config = dict(
    vocab_size=4096,
    rope_base=10000.0,
    parallel_block=False,
    init='trunc',
    init_std_qkv=0.0492,
    init_std_o=0.0492,
    optimizer='muon',
    lr=0.00409,
    beta1=0.95,
    seq_len=256,
)
Each number is 128 + 32 x the weight over its row's rms, rounded and kept within 0 to 255. Layers, rows and columns count from 0. Numbers have three digits each. The size before them is the row's rms in percent of the matrix's.

# gate: layer 5 MLP gate, 512x128, rms 0.156, rows 456-490, columns 0-127
# up: layer 5 MLP up, 512x128, rms 0.16, rows 456-490, columns 0-127
# down: layer 5 MLP down (transposed), 512x128, rms 0.156, rows 456-490, columns 0-127
gate456 112:134192161108127172114176095122157093144170130075185136090096112133085117100130135095080072140116106115102124149145146124124121090101112136137080104156149134122103160120149149181103139114100146131120077168095167128152155122095145131105127093097173116087120110175077151129140154080112181151155130073095145133149199089124113093117061084161094109137184095050165120078086161043158086117087
up456 104:129140101075127108192163128130124158113111118130119095091086107157110105119081117142187130115134081117090132138116164148145108066108060111154113169144065107100133074136129160113138071165175192111160182161142156084142127110118088107110190173075159142112127158141074107162122094140142193114143147190139115089092183054119124117054076108144111082111103098097146120124088132101091097134117
down456 107:109114166162154146091141095080134163162133096158115115074127092118100170123176143139161127129120143150109137125190097177125170159131170113114090082089123090096111106132133132161096160137087159110192152147087171143156130166165133066076110086152129156097074174133112142110148090148192139139169154116141184061154179083093130087121154090164201120162092160062156120059139111146113151114109
gate457 103:166170142146076128160134129100072101181166111131130136112108144161106158131125086103085054141147158179057136166102087164146103148141088080120099086129121083172125176175147162122104075116144176150133129115107102105104153074085080114127104155100134206122149121153125166111128108102138110186095095164145155099155127156093185106062149161129149121090136170158153077100093157061095115173126
up457 104:133129188173100095133154117170164094119100159108100153110122148169094133142152138084091081134145123194103065165124115117153173084113099104176144127113165108144122145194131143110120173155068113066140097115119097106170136149163113121133147148152141096106115071116123150084098103164121078192167097191143169180081144099104105149133165118184199126097128119148149105167098148085051162160091
down457 106:075121179151113098130118092137171106162163094097104135196208018086152132118142126110129100121141132120082099109111131103142098105085137094115083134137136187131119131172093120046071065107093141120119123190164095112080155113129094162144118122166152172162102126099156148133108091117131119106111099087160088119097106102141131087131095151135111150060102098149044144137155114136131187140100
gate458 088:128148107146135134116113086108088168153159205142133107144128155114195127148100116159118050157121073122184131129126105143153117046148163103129110161195171175114203118121126130092112184172070109121156164189134078070145105128190086107166094156144103118124149154096123157125144139130126103125112102113104100116202144071152118105126146079127147152142136182186090102108128134128118125070169
up458 089:129156140117125134102145072174197071160193183147121075225149114137119125132129145135127112129173183104119099116091106138150141109093130119141176138092120141152159111133102185148099171135071104125095105178142119191108095144126145103148105181123137127095083123125120113141047149143125139119108133141109133130018233134113112107148108114090146170101125144120169158150139138174133158078111
down458 101:186173153160144124120145157131132120111154116126164151157117109138102129114167088134146106087099120110142123170173185160145112110128146115142079173136110095165116108164103071142160108068086106074109149083189007100129126097146111059131162156106161101112106097166117081181110139159123129144149121111129148157120132100180164144071058181114100080150159150088135097123166130183191132136131
gate459 103:108147103132138180120189121146121133151135199144154138107095080098160099194097168138142103129103098144155125144114167141125162151147091096159112142168107046140143061152100097116085075154077148107165105162116131075119146120106131117087150093122198156126131103112114120108111171109150128146109091094089077193133145168180128105190106071157116104116118135097141127160201172107057168164167
up459 104:133140183151089145090126116192111119146184093120133189095103123107091168157165138107147157144133166216168197130118116151153127126059125121096120129169152106133148201125154197091112194163109101110072120090150159126159133089092137164086159119183146146105149073130116156124071128110120134162081084115124119113099106123091136185106128139107184094109151103093139170126156113068179129153116
down459 101:113191125115112142150085179151139163093108136137127125157174122120112092091168068097162209092182088104138151070102150169144161115168171177124093085122116094032176119121103077135100119149156144133157080168139132146115170105080158103123111117144110157081166161103132100104159160116118100154107100128117104150110163150082161101129121144136067136091077178139149116200130131110074150180105
gate460 091:121125111113119104094165136141079127136091138088101089146131152110117075097106111080137177117153131160162043234129102163170117121128107179064076098112084132119110119096180118157118130141121138138132140160141120164122193111123100114111102201107129099115092177084208136151171164090116121103091157119161164140120125128147114122176203160099115127074141158114105102093111098071137073131101
up460 089:080109094143103122081086075108148147175106113077099142071098124160160093144072150081136164144136099124180076144099110154136157105157114171145086156108113085094108083137170160199107191124156198144137144110161141086111122172138164183160095197113110095169119134124152103149125132148122135082113136130123152090120117216104103162137135131204175130089122139150119092126117118100146128156200
down460 089:171130170144151089087124113134206135118129154122113112128129156146120111107112115095184129153120103119170115170115198167157157175141116141157089163152144073133103164156069093178057099155120153084138126153102054125099187143100210146141163177139123156169179149115141157173164142141128155136108183168127142065079127153189124133096098089197120108147080147117155100154133172132143122127136
gate461 098:103082124143125140162129135071152135117120143141093140141151078175185193131160185147164145107086097150147154154132148102068163106141100097085147064161179090067131111166154131136111139132111107152058103175156218132147104165133198132132150097161042116082120120089080108151104155161159070120103128157128159102142155108134145085150087095145097105166107183160126142144112144126152126149162
up461 102:073132120085170217145153160104185079148106135135101127116207135130151116130134148107164130099152071125111103129168096121136161183150095119151169094173166133113103095158109130161140155097059114118107085144133143153064093083061145188069128136092096111088135110118127128145141142170129136162098205175119107073168127056137169079159098118116107107113122105160138140118138127101131099127189
down461 105:094129130074070142150141093090154130093128150098116121115154142199119106175132169113131063070131130125129088120116073184113133143154111137069076166112150050114080126178131135145095126084136187076079109127139230128135126112093170119194144157102153146166093160140148146118097082130151108171141133138110146162176112127147152134070106117094132101096104067151120143180146186132101127138155
gate462 107:088119086074140116109194125155107107089100140156102101128157146143143164134088125096151110110139131119111098159113160123114194208177086096072132108107146106122148150165159136096115123147108110116170095141060125132069172147118130088077124114116149107039100198107109153081128112134150110162107157108079153138070105108096125137132129117126135115102110168182194052191156141119199097134153
up462 103:135110118107083082143173118148124108147116129138064163076145170108092164149159166098114099125159141155159163129099160138155191141167123092125228114085101152128219162115136100111145128123126162087190104124160113124110152167139083118148172111121114080127186139170154185099153099169136111142160089117173140137099084085104107111091171095133109121114076139142119069160090099073150078162167
down462 106:080127141123119098119185118112106057130122160135193175112124161138152174121108109107131105174212149089114161155079107117169113137138098142153134121149111087135140126130132079166183102171092164128153117131082051079019125104085062152136088176202160170136108116116123138113115100104097112177127151147155161132145101188135130127136148103136107116176126127135097137072115152143112070105100
gate463 094:105213170148075130058152156147157070122086139144155085136076137127185141090128108192160173142098119122133149127197146107105092153105103113167111102140088155136120094142181136146059129180139128099084124078103152135107093151141149135106147151104076106140155118144105098163098149098168122131080115178189107085144124120085155114115105080110103130132099084178123152176140210143152152175112
up463 088:162180097137159175151154194106128128102121122157083149142156131109118136159058146179154179120111169126093144119113119114109145170160121166145115172077118135143131120123135089168134121090145203148113122125088138100141109145151105107080132129153073064189135164140177106153169106122173120104154121098152125117165084161140157052105144114186083143156216142110136048168072125133083114172155
down463 095:110147168124131147186142141168117107153147151066130113120165117120126059127102097126128120150110120080107157173152148126147104096146106138110139132138142151112085105139151101108113087190093088122095084097157113176067152023070180118165063167128122147140134127084071102122124143119129202094146119096123105125075084111124207111089105130143086131138172104122124192198156105143183099141122
gate464 098:099127130107139130209135119050116183088151106156189122118166191169108153165130180053132116085179155125130144158102085123125137117186110183187144105098096143181189132141145128108123127181116100140115188129098124165098169185136120116097126164103161068184131089122153108158096116172153136131158148140155139170102110147123081136124114153123134147062088149134092178129098184121160126112127
up464 102:126122185156104154139098165090116104089117154197059104061136106046153113132128144079095162119162195147086064152141133158128098085141102174079110119146149171118142141145100141139094151119118106087108130145119158135146060117145103158187154107155146112133162161103175228115074156090110103133129100111163150145162141134152147142063111122123162100102145072106082154137136109082109138143171
down464 095:181191111159128142149186136156091094136075125111122135164100157182109145130146157132152125141132155137156157083113153162085108122148091055124158118143189106110113098115106166128162137077144165107126114124171179170140180085087171082153087108106113099129054127156144125152148169121136103103134122154044097164109134134113124126128117115105109130200122133198100179067175211136139176154127
gate465 099:132162194052095092086118139112110122135134166105147121153202198114135146102089066124056134134133141118116135123140140167154179070087090129178139129101113094170125114112131171109105108154127135122098171079182092065077118182123082125095117099065086168117093138105109113094136124068140165113086123103108146068095090143085171135117102122111127117163103102109128092140143134090165132162068
up465 093:140128152110157105133093162171182147118084156164122095164156158127095173146096087148139114138110142116120168147154075168118129113102074153160173148111151159133191137174082124107153110139129052171155116124169058113128127185121107106044141153083133121111062143071125128109128117158093117068089189088111217103114117095092137100150099154127141107171104105081103122128141128195090121101107
down465 101:169117127150124144139190080187118155139115122107158086094171148105128098068106122064185129097068073123070091130070083106116083140196120126090163163186137118128170057075137186115171120106170151136148125063204135138100137103134143106146144148085180128136095159134192105094113071137127154127114125083124125098102162096136155154127113160119087120149120132148100143146131107130146112188135
gate466 099:082100125180097191116181083134112142201096098132143149144082130111131165143114144115108133159162080107089123143131143093104177195117124181069181184158121110139082151131170103157102131109176216125138106100202135141155137168160091173108099127154074154159128098143108119059137109080082151145090120130103085149112083139132096121150141129149122081143123162071158168111136180095122141134140
up466 093:121148181176130119141141139098128114114093174145119150129115170133118092110149144154099139121109134176108049179076117151098168188143123198122130152147085085198108163122134101086042163142114178147090048109126143156168181125195083160139125107128129121093191141102147127157098145132149130114147110121090148185116042101096149100174129134162119115184117135120139096164143088155153113157106
down466 100:145123118157099166080106167080152117142120137163135166112113107150044097116141132116167121126126125130152135086100153139141130200115138133149104063185115105171110111160097139129176086126129067073148119148117110181159083164202181090176144169163108083149138096066069176104090189121105152119132066167131140127134120122108105104145127137085132177095112095127132146188149119106137167179062
gate467 104:120123171163162181218067121087165140157134106104134121122117101136145083163117133126128205096114147110174130161139146100150106128125145099133157119096117163118121121112122138148154105143079161100148151097104218160096087137199097120125131188107141151117117090089116131112070157214136091155082142112150142111100162137137163118142104139172137175145112104105158163157141190054158126218128
up467 098:086112137148213147115143098210129119142108088138083107080085100182179167172123156110132137156171158105137179133163205128152102120099048059162182108109135147163134118101146112152146123183136143135073073115080147158126123105138100149163122137112148111160151160138084159100118105107113117097148103103093124126105188153094193110118110103137127174106175160118133176184125096120079130159148
down467 104:129120095085116157104083118094154111152149120190126178123179147139114207098145143147103105161077114211089123081183120134154147141157159101092140093085131088127206158111129150091151140137142120112102119110158140125168118118084166118160092137090118081147117165086112140117115141102134101104134154164092136150155074131077117139201138149161123150178084222162192137128121077110106121097188
gate468 097:135121156160161095181163210125134095121120100088081122169071124185084142186104065131072134073123074121122141109136120111122174101079114107139149048134069147149180124161103113180162175139125084141118158093123164144158109156159145127100105150124106110112098095141167140120181115115125146116158103103116180121171124125136074125118129128112128135158193093119072197150157159131150102104204
up468 098:126114152185087167108065178063191097107139140160064081123157084093134130148111111083113162126108091108167080179083084163120066135133145180133127102182090065094127143195106091155135189144132109109086122160103199192130132154112132160100113149090142191109110118122110115130108104147125073118126162114152098116096151156141126145126106203097151128083102128106172122135133122160152126151107
down468 096:138177115122141112124160157125116110135141128157146168120091188143131159091147092154156172120093135153121096130188110116104128133121126116163128211140207165138133061098111130119159067127098098182130093169127099099084165120071083113103142135156133197168107126142112082136072116171106143063155144154076163093117145079103130080124193097130126145157139126148194117080157181140061142101098
gate469 101:142086131088177121156192094169134147171157133111119112113178142112150112095141126092183179118165113085127132130108087106096116114102074168122090104142113136117128174100087195101160144076146165117141096124083135064083131158087150074121123141126150151171094054122123099087164161112118157104125043108053168054111130124086121123146168109117109148145068110131163129130075098090129125083135
up469 099:123113091135112126145160095180062132181177171130074163151180133090080130102150122123128148086167105134187142040176058115145179144160135212126094104144097124124146135118111218080112124101157133144097136113110134142141123109113122158151128140148141167142137120108136107143188113162158068161119084086053104132112114155058146117111156098134142127102109131106143112144117138123097054084084
down469 098:103122081135173159174139142178120146115114051192137186101118120070095109109140156120125149136165154124068126122099120125125107138123168152130076152155102135143024103255155089122171086110117159071166117132114132109093098111147138141110154107137166110155157100213113141111123148102157160140162131101100094161149133125097127158138138120147113151108109161072117128086159107078142061119137
gate470 104:132127134099155164131187152075080155100131133183150125110151126097144127113094199127150116129129153149162055157075162131118083035142100112063119142145134157084119153142149162191172134151134125177083143119161087067101115137111098187172130121144113154080141116220091178095119165108131095106099102081111150129098051138108116127147080114152133117126112169111123112129097158163145082100139
up470 104:014106089185082113119158084111162097111119114105129093115154149104100138094103130128168172120116086100101104091115080098186121137171182154135140138105129104157132081148169092108132163155046098089139119105207156113076155138125112106132129155098142102127167069143086128127104170185100131083122108165078149131132094081121164195158108135128164138115082106149119094131141106140065157114156
down470 104:107133136132171142107156129129106071159111104132096081142087165181161193152152123087153046133125135146148078133135136114123087141092161182127116098098105119137144135100140083086071154103121148099112132048109122137131140128131082123066103091005122107105091084109127122127100110129150109112190098134088077089099072111157095171091156128159113128120073169089136086131105166148096113116090
gate471 104:120126104159217095130101129115140069098106124111154093086093113138147098152084240196126143152166087083099104102112153153144140135078152132144193106177137078115084082073102164082140170139136175153131086167118163126116137141114095100129160113128076105129059142138152127178168157127111133121112107083158123155146166155150151133069071104198111120111112113103122123073124137128138164137125
up471 105:147146151156202112109091079149115111137160087115176133192116108136105119104110099120126143120119177156174085149145126092094102086119113109071126124141128108093151140227153079133092161091165157141136143155148158139131124105126104078145151062159127152169171061170107102106146144139100163029186097131112153147078118133109107124140156156151117139080120171149124111097196176094121155185161
down471 105:161174132107164126104126128153058133162160135159094165136077164145144140143143173095113134146076096122099083069069137101059120093165139114089124121110104136140133143095111115114112112174153158066125166154149212101153114156144137034090147137186119108098115105112141129140068094102152121170138144157102113089153096106170064095138141070150141191155104166155191145078137119137131136085098
gate472 098:150171125151134077140131121098101145169192165194137103172089082179128192054095147122124133173157185074138154166150116093163141116117126148127094131127158146187077123148131106143061154131094141121138141091118079131140098134078120082142087081086168158118148138161084120179125097159180125137061124148136107169146041151153133118164099124078112119158149187116126171152159123093117110148132
up472 103:116104170164092093179099164119116130148128108175095194153118109065132164120082130154146114158158162136114080076125200103117162115114123082078087186093188140168154148116120199149167091109069147121129124138174102098146122140135126115105115085113124159127137125151162149116138177173086102077124183123090112075095107080080105110106104119130131096075137023146135152083123150127151112133149
down472 102:054157088147095142093156155166155133186130112147162167163119152185155165127172106114146065154159190105050170207144110137209141125148126119158118146110140078099110122127125099155105102125173122133145089174085178139118121142111153103138162115148204147102134158136111137113135064087148115135096103175154111075128103083175138079151149068091109097127169142095166124137131157097148150157136
gate473 092:074115146092138153132147136100168130104141136099093112151175102119062152087106032164088170133147120163148075126088134112149143156123062158148065116128188107129160130171154137088105087098187106061116086124126083076175123181097143179123145156199118154166153177087152139159122141135116131127115110115110102163140122161120186149143164092122167158086154149079094104143152129129154161111077
up473 090:143123196186146078105149113163098130134112110099110061192129151069099111175093132165117160075111111217155074159138120082087101057081139137152125114110131117068144108197145103150131143088158105114077130144102087147126117153136119128109158082138124077141126140149112131178051111142120143119179074143152122137116120125141090172145125148096112139082095122090076120092152105149110111115052
down473 105:100125093152143153121108120125119128156131171091172103108137081081133108090125162049111077111134171079093205158132132149119180081163143130125096166156116123159046086161107165121179143156130193123129163091135072187152159069162172095141107090102104097085121116153133081097111060097158158121110127141153144157131118107104123098131092181162156072155127156153133125184138148140160114183135
gate474 097:141115091100166091130152119123119108136157087174147148101144136188040137131083108143197113145105154091089099127107171039142193109101124152182139106076158098119143182165097121101122131152108148117071114189098119086099148127135104141106170152137179146069116125144120152064060129142129123100109055117121203117173083115155164111155143104069142091133107166122156100147118133125139133152119
up474 100:132100168116147105109099092129077116150119084108105138150184171140076088123214140118162163072069127089104073167106123169154118124171127124141124127134174174151116120108095144187144132121056136176164139178132087177117174162092094102079124142102180204076130121171096150093112066117168151104121119117122131120082095137140097123100118142130141119115105180098122146089153188128193115158130
down474 094:146155119124128132126131120141159120151111154087112151100179119092161142159087145118110164125097156160129114145130136105109075074194103146125151140099106108125149165121114185239061157157142119098125158111094144129111118047142132247150158108130191134118115189085124111138127115181142151121121096131120137102107049055119144155164102118192133132096118150108100189150166123101105131136107
gate475 089:105082094125108152104149169095168141116091132165115103134126151115096166176159132135074096122153125092074115156211168184125113146129163127147150107120090168176179121226111135142138121156153117145148119138138123129180170089072086109204108155080136152061091082141159168105085122092100105166113089108068121135114118108127129087073101155108162117110160145139144149135185083161163096096138
up475 086:104063156129187121145113150143103141161144158122088173145152129125137131114059095116105081190121119101126162157156098088082129164109125084092147119101117149167106114172167180126167141151127103088129088115166171201059125132147090133159105133139155114115130111088136040148094119121171186124121111112103175092172114154188152139169158168125043112127127085128069181107134137120083170118141
down475 090:131102160175190136115152163179155132084166134151116140094195176150048125137152129179121193065166137171138104211123137127157122117067177130172090149124093133053131086118134094086149153093109108121101123127134146126158127116149144198085111088165124130151193131166139101191126079141092118162124126193125117119135107107134088081083101142159123134147109165118136122089148089098119126166140
gate476 106:114108149141134154109155136179066127130113097121193060096174139140123130138143133132189131168186117137168147104099116106124107180077159119104153097152115113171150116114118176137128176016125131176160081062129127147179097138117123141108123109087138071138161133152187149093126081170127060110143088147161154104109120126098126156160110141107114147156225109132130131115135173086149188091127
up476 105:081121146072137165089137113141167136211105140128147077184120152089155166144193093067132091091139138109152165164149098156144152206100171127140132184137175115115180129126195202140143143079167104154131168151145124178107110150099140132147123064153115149145142217133088091176109163120081136124128121136082153161092110115087099136115140091150145117110117103149129142055106098121127135128126
down476 092:141078175136104148126128133101162116125097128146090102148130126170104091173159096179111119134087181186149053106150114092084104165142169146173156095085068124138095213162136100070179095100088119086141142133202103123132147140133175100079115167112097134118154097145132074121113162092143159098163140113151119108172197162132090109102128158152059134133097101086156189108151118139107153115106
gate477 091:101099095161174128136189072117076151119109211126159077119140140149137071099118111148138185086127130162099111163174147166141109137198109107165118151074160188150138111193165153186136151074163108106130098111060085099125114159093153133101147074106146139106129113163155132124162158054118112174153165144118126116140116121164102098104112094180126131143133118096147168154173101203119147157101
up477 095:165165148111081129152172135095167092162092082090129126122180196129067152093120132098092089145107150160167194097088111155102156100093130090165104136134116041105119159070114130116161131076119106161121157133072178149170124119074123133152195090079124117183116104122157090151118133135128043151144109090151114157141100111177110133089148154133173143117167101111115118145163178105113148110182
down477 108:081127151152144088130126136103155128085126095113107146123149122165137057151146139138154163160131102192103056087115139127118118078129147123126181111173166187113102070092105129165181121192122130122126121113099255132096090145127139091116108171142113174124100182188109105103169161122096130112093107149126130103076087146098128090142123117107114157165146142143130157132129108064166132090146
gate478 096:108141093118124110139092103167134155181163186182138084146124123078177123113124080167082104125176082115209092189141127136143167135087079213138117151126183173110124126107172144108100145128137097158131091124164066173136109086111146158157077168125104138138134090103123096142130130084149161146115083107128105132145142162091186087203090119102163063120131153171168132106152169143112134141156
up478 097:076086112143125095198132162116124132114097193169123167142124145136107146091147117103148088163158151105197095172093145175162109144122085169156117143147150141072137069137107146137112105168112090165123103102095113156094185085147112166158172123087170116107081109106151179141164113125140149181148128028101111195131082140093163092122175119174086141123090134115102132099162125086123091068128
down478 096:168125096164039146166118192135136144088137081137092141120125177167158112067159120106148141134095105152084098125141149116164200108196127169142122172097097083120091081144081130103121113150167119148110118114081125174159118117155152165139094128150117152203172104106127113144131084116132106115147073117113155194107206106142111168130109136060125158110100118111169089121126170179125184168155
gate479 093:113111077156120103114091128117067107145122147135152154146080147133068185074161150087140129098114172105110138158168187114098141136131141147205156121104172121113125138137065150125132124078141060131114130152174133099164152113097077073157146116142086193116088158139133177113118156136104085165155143070080091148154098079126132071069176073136157095155111161112134175136166110133068088140107
up479 091:117101150134095152146133099159135108108113103135137083196141138159127093174101088123136180128115136112121171107153105071113105197101146121126101132151151127053094112122169131086112123132162158134153072103095094124174126142082157131116088222120155108140043166183157140090156081108142147122225109129168142115133096085143129189146166134117210137146110163156079113150169109108162150130126
down479 096:178171139107139132116154175104118136144157102135104083111124140229142136201142137175113113109126108140134158130153100152144174194086187041127113206191082164118152112154155124142102118100118118097104145143128189126144131117148115162125146154128117125114108180101104162135161139141096152141175093135130093136083184176120110163127156180103088118138068109122116078118088053132192164148121
gate480 095:170112147129084187187165111179183131112117161126139125138124166149100127084110121140096175150108156125147172117137096113097120087173125140131120182103112073160175116109090085120165058151127078078128157134164104122102127127146023143095134123083103135108128113083146068079105149094180165127094080133141164124094118088104153126054167188132180148143130153091098069121131147124122100093111
up480 101:156090033137126140131065098079119155105122155186091104118153160142082126078100107150115124141129130097141141149099176116157157103125114173107154081104138084097111122149178124087185183181094092129171125155160136112117161127086187116069155122179151120182115143148113162161165109135113171098158128169151144072111089130133085082124164076126140135052144176126105118173096085140144148176098
down480 098:178056077159120119168142137118093162093087116147118183127117128159138090128100079123034137112174206148138117160135121156131099123137149141131135154114137100143120132107144140115095153170116087126131108115139121080165127073117097136060131163175093098187111162088146102103157069110166126119111097112153122171170128101160119115215085181063124141083161111147127096181121118140204141169130
gate481 089:125090136096137106097108089132106156105119172068075114147109147119095130114111067203116110167126142149143124157154096066136134160206121122110122112186109087136117090138127102083134141121080143120112133163100120133154156114151131111166118128101179176131078106113109086177135063115081082165132080139124186149177101131087048127117125085185146110128095170146166198121125050152130157083122
up481 096:148166117063068125139127062083120155204156138125163175079109104171182157212100135139158147101173182103114197111088109127111144112128140174111147179099136113141190112151164089147110174146116144177124082134120145169142102122193156130173161154095136140134129171152095110123118131091114104099109108105133096138166126127122083110139131078087161128174130169117066105094155143097178149126183
down481 091:135077128145102119115071112092091047112131096149078153175119112151097082107122092143129139120116147142110107089106131093115141104144095060104121086145150136115115140089090136138144144111092069126087202172171160088123115141075123091069051105118077104112103135108093171137156123103161062157145125116082153123158157172129093169056143115146115117078138121150104151164113158174070128061092
gate482 096:143163103130146145085116071139104172151088120055140078050086100122138182115141214142106145136136123083134171133085059164117184155183156115127134109071144135187110151183087143137119113166156103092124148052133133145094096115112081079089142091147100130150174103098167100145139116158113105093092130125117131134115117128148130160154100152169069088127141133167135122098118138133171147140213
up482 101:139097142099115145154073172101146160095132099142105168158128130121148124075116164063073100142124127148119198087121078151148092149046081195183083135099106111112093103149082155138103116115181121150104110101090140085132161186139108143136143128168115118110109124205079142182067103102148116171092184092173076130138120164131162133098114101102160147155076089097092115102130113121152103109094
down482 100:145114139149135100097155058076108143184084100086086173157063107127118100161132143141145083136167098096135135175073098133092162130154089171129112141077134140090157088122139148083068128119200136139111133160085145165116189174102156150135127158091093139102139118135111108069164122155131152135194166136134100119149159116118151106079115161134175061106122167123182103145095151072192084095104
gate483 097:115089087139204146133170153160151097111147195135131159085109066132120124147146082123133164096186085115110074212102129145123130123076153158125125119124149179167176148148124099099092107100173102155098143036128136118144164159151177126143114134129157187147131180124154154176136134124130088148174152175106112153170094135092122130185161106146090135138120169150117135076186173145181177120103
up483 103:102159094163139117121150158177127142131173210140091126100096142123125098083118073074156122135134099165160134119125130120112136157101166125121102120083097168161136164086128121039143148062124100149131143104057192143144136125108134149140105093179154167091074142106125082075027155126098161132166168158126192104165143131115112071126115069138124157120131137135071154151148090124148110090085
down483 103:150048213156122124159080137191138128124097129126154157115131138076125099209151127110104096143106128090166153134082126097119101142108152141137092120068104198115083152120142138152198130147113148097111141138086137126126165081129127140085174053074139166045184191096142151168163169123125139131087148128096100121100108122167146139112159150128114121067104105076109148116115140086103117087143
gate484 102:168100156133057150152081120105170159131087147100100087118154159106137125149116088175147090104152119228155140118079174066170105149141119139170139148098089122058121161076225101078059124190112134121131113102163126130137086140113122152150109113110161140102098145155110130101141130090161111095107150165162187143149150188152126155160069093160105117145114104164117112131131110120169128140073
up484 095:057154137155190174157194093132089116149159140153159190172111094089176091173116128090144140089079164090079088142119141139143105107043151140093144148113124149133135109137070125101166098156097197165172122120099157197130173104152145140094165122122144138165140091148112088162098100120140103149128145126148114174136125141221165166148153107140152157097146159090105129118119166119093161157169
down484 100:119135062099161143076113189122160085107128073103109139154111081159171074104143115134089112126099111172146135119184117109129164091104105125108195079077134115154097182134082153139101112108103083113053107080115131050139111176167088098176097161175115120059148119157125201113113141133172114146122124110122121150092116100080062135094145098065112107137140107127130146143144139146082084116130
gate485 107:107154163155128128084126142148067086142084128193123108138103135134122183087098162118031159123113096097119146112124048154141155122111160091159159121167093155092166141135140141131155113120103176168113145125155140132145139123094108147152128188122062129128051179121172077107153214128176154087098103103142159125121119114059077140110134193158141126113082200098141133163145107126156118113120
up485 108:160134122131112170136134106112142128082140204093134159125099122096188153135086094075158173216170127142119102136147157166134103085097154173139151140108104105119138140064116137129148149136130084095093107088045132107198088053103086115170208060140186174110172096150137100121124105124120071140120130084162116154122129119133126125109134208130168134125178099138129119136137147104111127113164
down485 099:152095089105104121137137153163083146121182118106132136146111106109154111121152144084111149131103154116152122079088113151107135073140177151048084126064133130165098099144162088119124147138142160095123095147089106152100121152156138140050128159019121155104069080167144149173136122119136155159110153174109109036101137150158180118117129090110147173155135127136210140116144113153080115190177
gate486 096:161186097097172129084135100133137161082130087157139148113097122111116162092135128063143139103143079137112186166091076121142144147140123095123117133158120115132113205130128144127165149106132145122208155068124154138097132111163125127081150121072128163168141141097140089047138173142123185113069140196121121113140102144090159171024164134094106129164125150106135164123096142132122103061193
up486 098:125112069084089136175149137180113104136068141138132103137115166096135160126168085104138197176088114159194173154114090152228135203136126175163141110131151132123095134117176169170181152099168205149111062163121119099124193129114102136122109121093128150106139115102168161074100150120140179138137130126152086091098146201143135142149109101124143192147087138135123125149134113118117116106152
down486 099:099078209130104082098130176079109145166157097101103127154061130143134113124108104126157105139146155134148216138134173132171136165165123103103105147085102174131113093151122080158126096153089142121116148148148192171084193177169137145103157167092123122115148134164121121082127143104079089144140170108172083107064157130141155136180089118153147225135148110092107142082152156155152125110164
gate487 103:040109111097124154099080115090113083102062122182122109165131119087131184132118139134153195158121113146158145170082166102160124136122092142107150116113179111121135086155083135146148139158128124153141111172080079119106108157128132141099131103116045199119196118099093163034074113099144119128173084133106157117071157167163093125133130132057135152112106146105130151112118157081109122092153
up487 099:117146126144136076126110130136096066181182132134130102086129080121136152171111198146115148107167201167158114182166128148063107135082165087096111138140132143128181120105056145143152177115132156115152089144132134081134122087141164141116167177204140079131115124109129162136093158102174113156151096121154069164079138102155102169175090052157117118124137124155122159200167160103151132160132
down487 098:156210139124106199106127119116202110128097188129140114087133130089138124117119133114148095057192129145125106102132110174145166158123114164115058114123099170141179072104100091106107164103152105130093148195128186131149173128093133109092166102131142102129101156136166153124186122142207130187140166085180170165124068162184158136073122127160144126094123100113139122147117134135078109122155
gate488 102:162151117121117094107130121161136133147086092142154074147077138064210181104196110145147146079160110101048159107172180123174116083098132069134056108103175093132119132102128136122146135135132109098079079106081202092152171131110125103158134108153092147137134128185096160122141129155200125142109134152129139136142174088079115132109105139136095170161103169101122138121121133202138093141169
up488 103:159141106071106196142116117085078109146151079142106143143071131131081117128136145122062095137121175089118105133128085121124123157168179171070114121108106138167084133096104095161097132105077166132163126094097117127146131113130108090147156117153180176150153129116194116130061077112114133030115087110139118094180088180177108141102119138167121054135140124153124053096166112127162122167110
down488 109:207134154152170190152102143149127073155175139106128152126166115145107167099148121147120097151171124095116155173146091179085135115106122127147089158203138137112141113159185121084156107168178128076166082164199110087130108076153136140180123088132177160149124108096167151117142104095082127060051120105122125105139176158172163118090087071101102127096111129131113095153103153137146087094145
gate489 099:117148130162106196139164151185134111115111178121117065139123075129098115153097125101127082083144158133084147146132113115098099102152040109078101126139106121131151100149167118090113103136158101168182103105071116150160132105131129106124113054180126152130124128096112168131155149142175138115111183140125137164040121124090156177069188080132140117110170088053158069131092104128121132119059
up489 108:077085132120125084119133068121139093129104150169169173134063191139147148151165123185106116143155154159073092096097105141138160133125108109120134202114115150172094116170135065127131144134151134076163133091149103137180118149151125171112097117129136146078135136161168154122151106097136138156128162176150099127126122162145131127182198147060149106078134143062123221149202149117102153155187
down489 096:078160151135095120096184112044073091159089072124143158111131075110133110147081080121126114157129133168144160131127107154111150132114176138092164106094130086130162108094143180098181107133161108149129164151145087215107110122077143099090171116121080133122118156166161160094178179170129147090181149178147179183113143078113152149060109151118112112115157146130086081121070162133115126140115
gate490 101:180108114150121153166111068122126186098131091098173167134126111123126163118186149118172149093114114123129106157098147133144111116090207082142115129096102145174118185118153148150158114151109183162168150131129106077111160111111140098079138121084158121073168099167200164167113139167134128084086100133144136148221116177131132103125155130156157110144039104149184130073167150158109100184122
up490 110:127100155133125177117127154165129129094080077066151178116170141099100155153134152161129142132080068128126134142144160189052130140149099143152156079129120052061118118102161077154144132113152175109184146107099152117115124163062132161160104153103193202133111154145077139089081164120084119083116113087084096090105126115141190120126115147120148131148103098168114108136139174113162060153140
down490 107:173120193159189109169083151120104084132152084093134162090135101098113114163101111153106102130165172152173144072100066191054126160134118095154115046121116124121137105143141099173124080159122081134119104106164143113142064130102131082153111104066091103139110082092126106079090181118062107100117144138118141162127127106111117133121122155185039144111107150112084144110132106117128094084156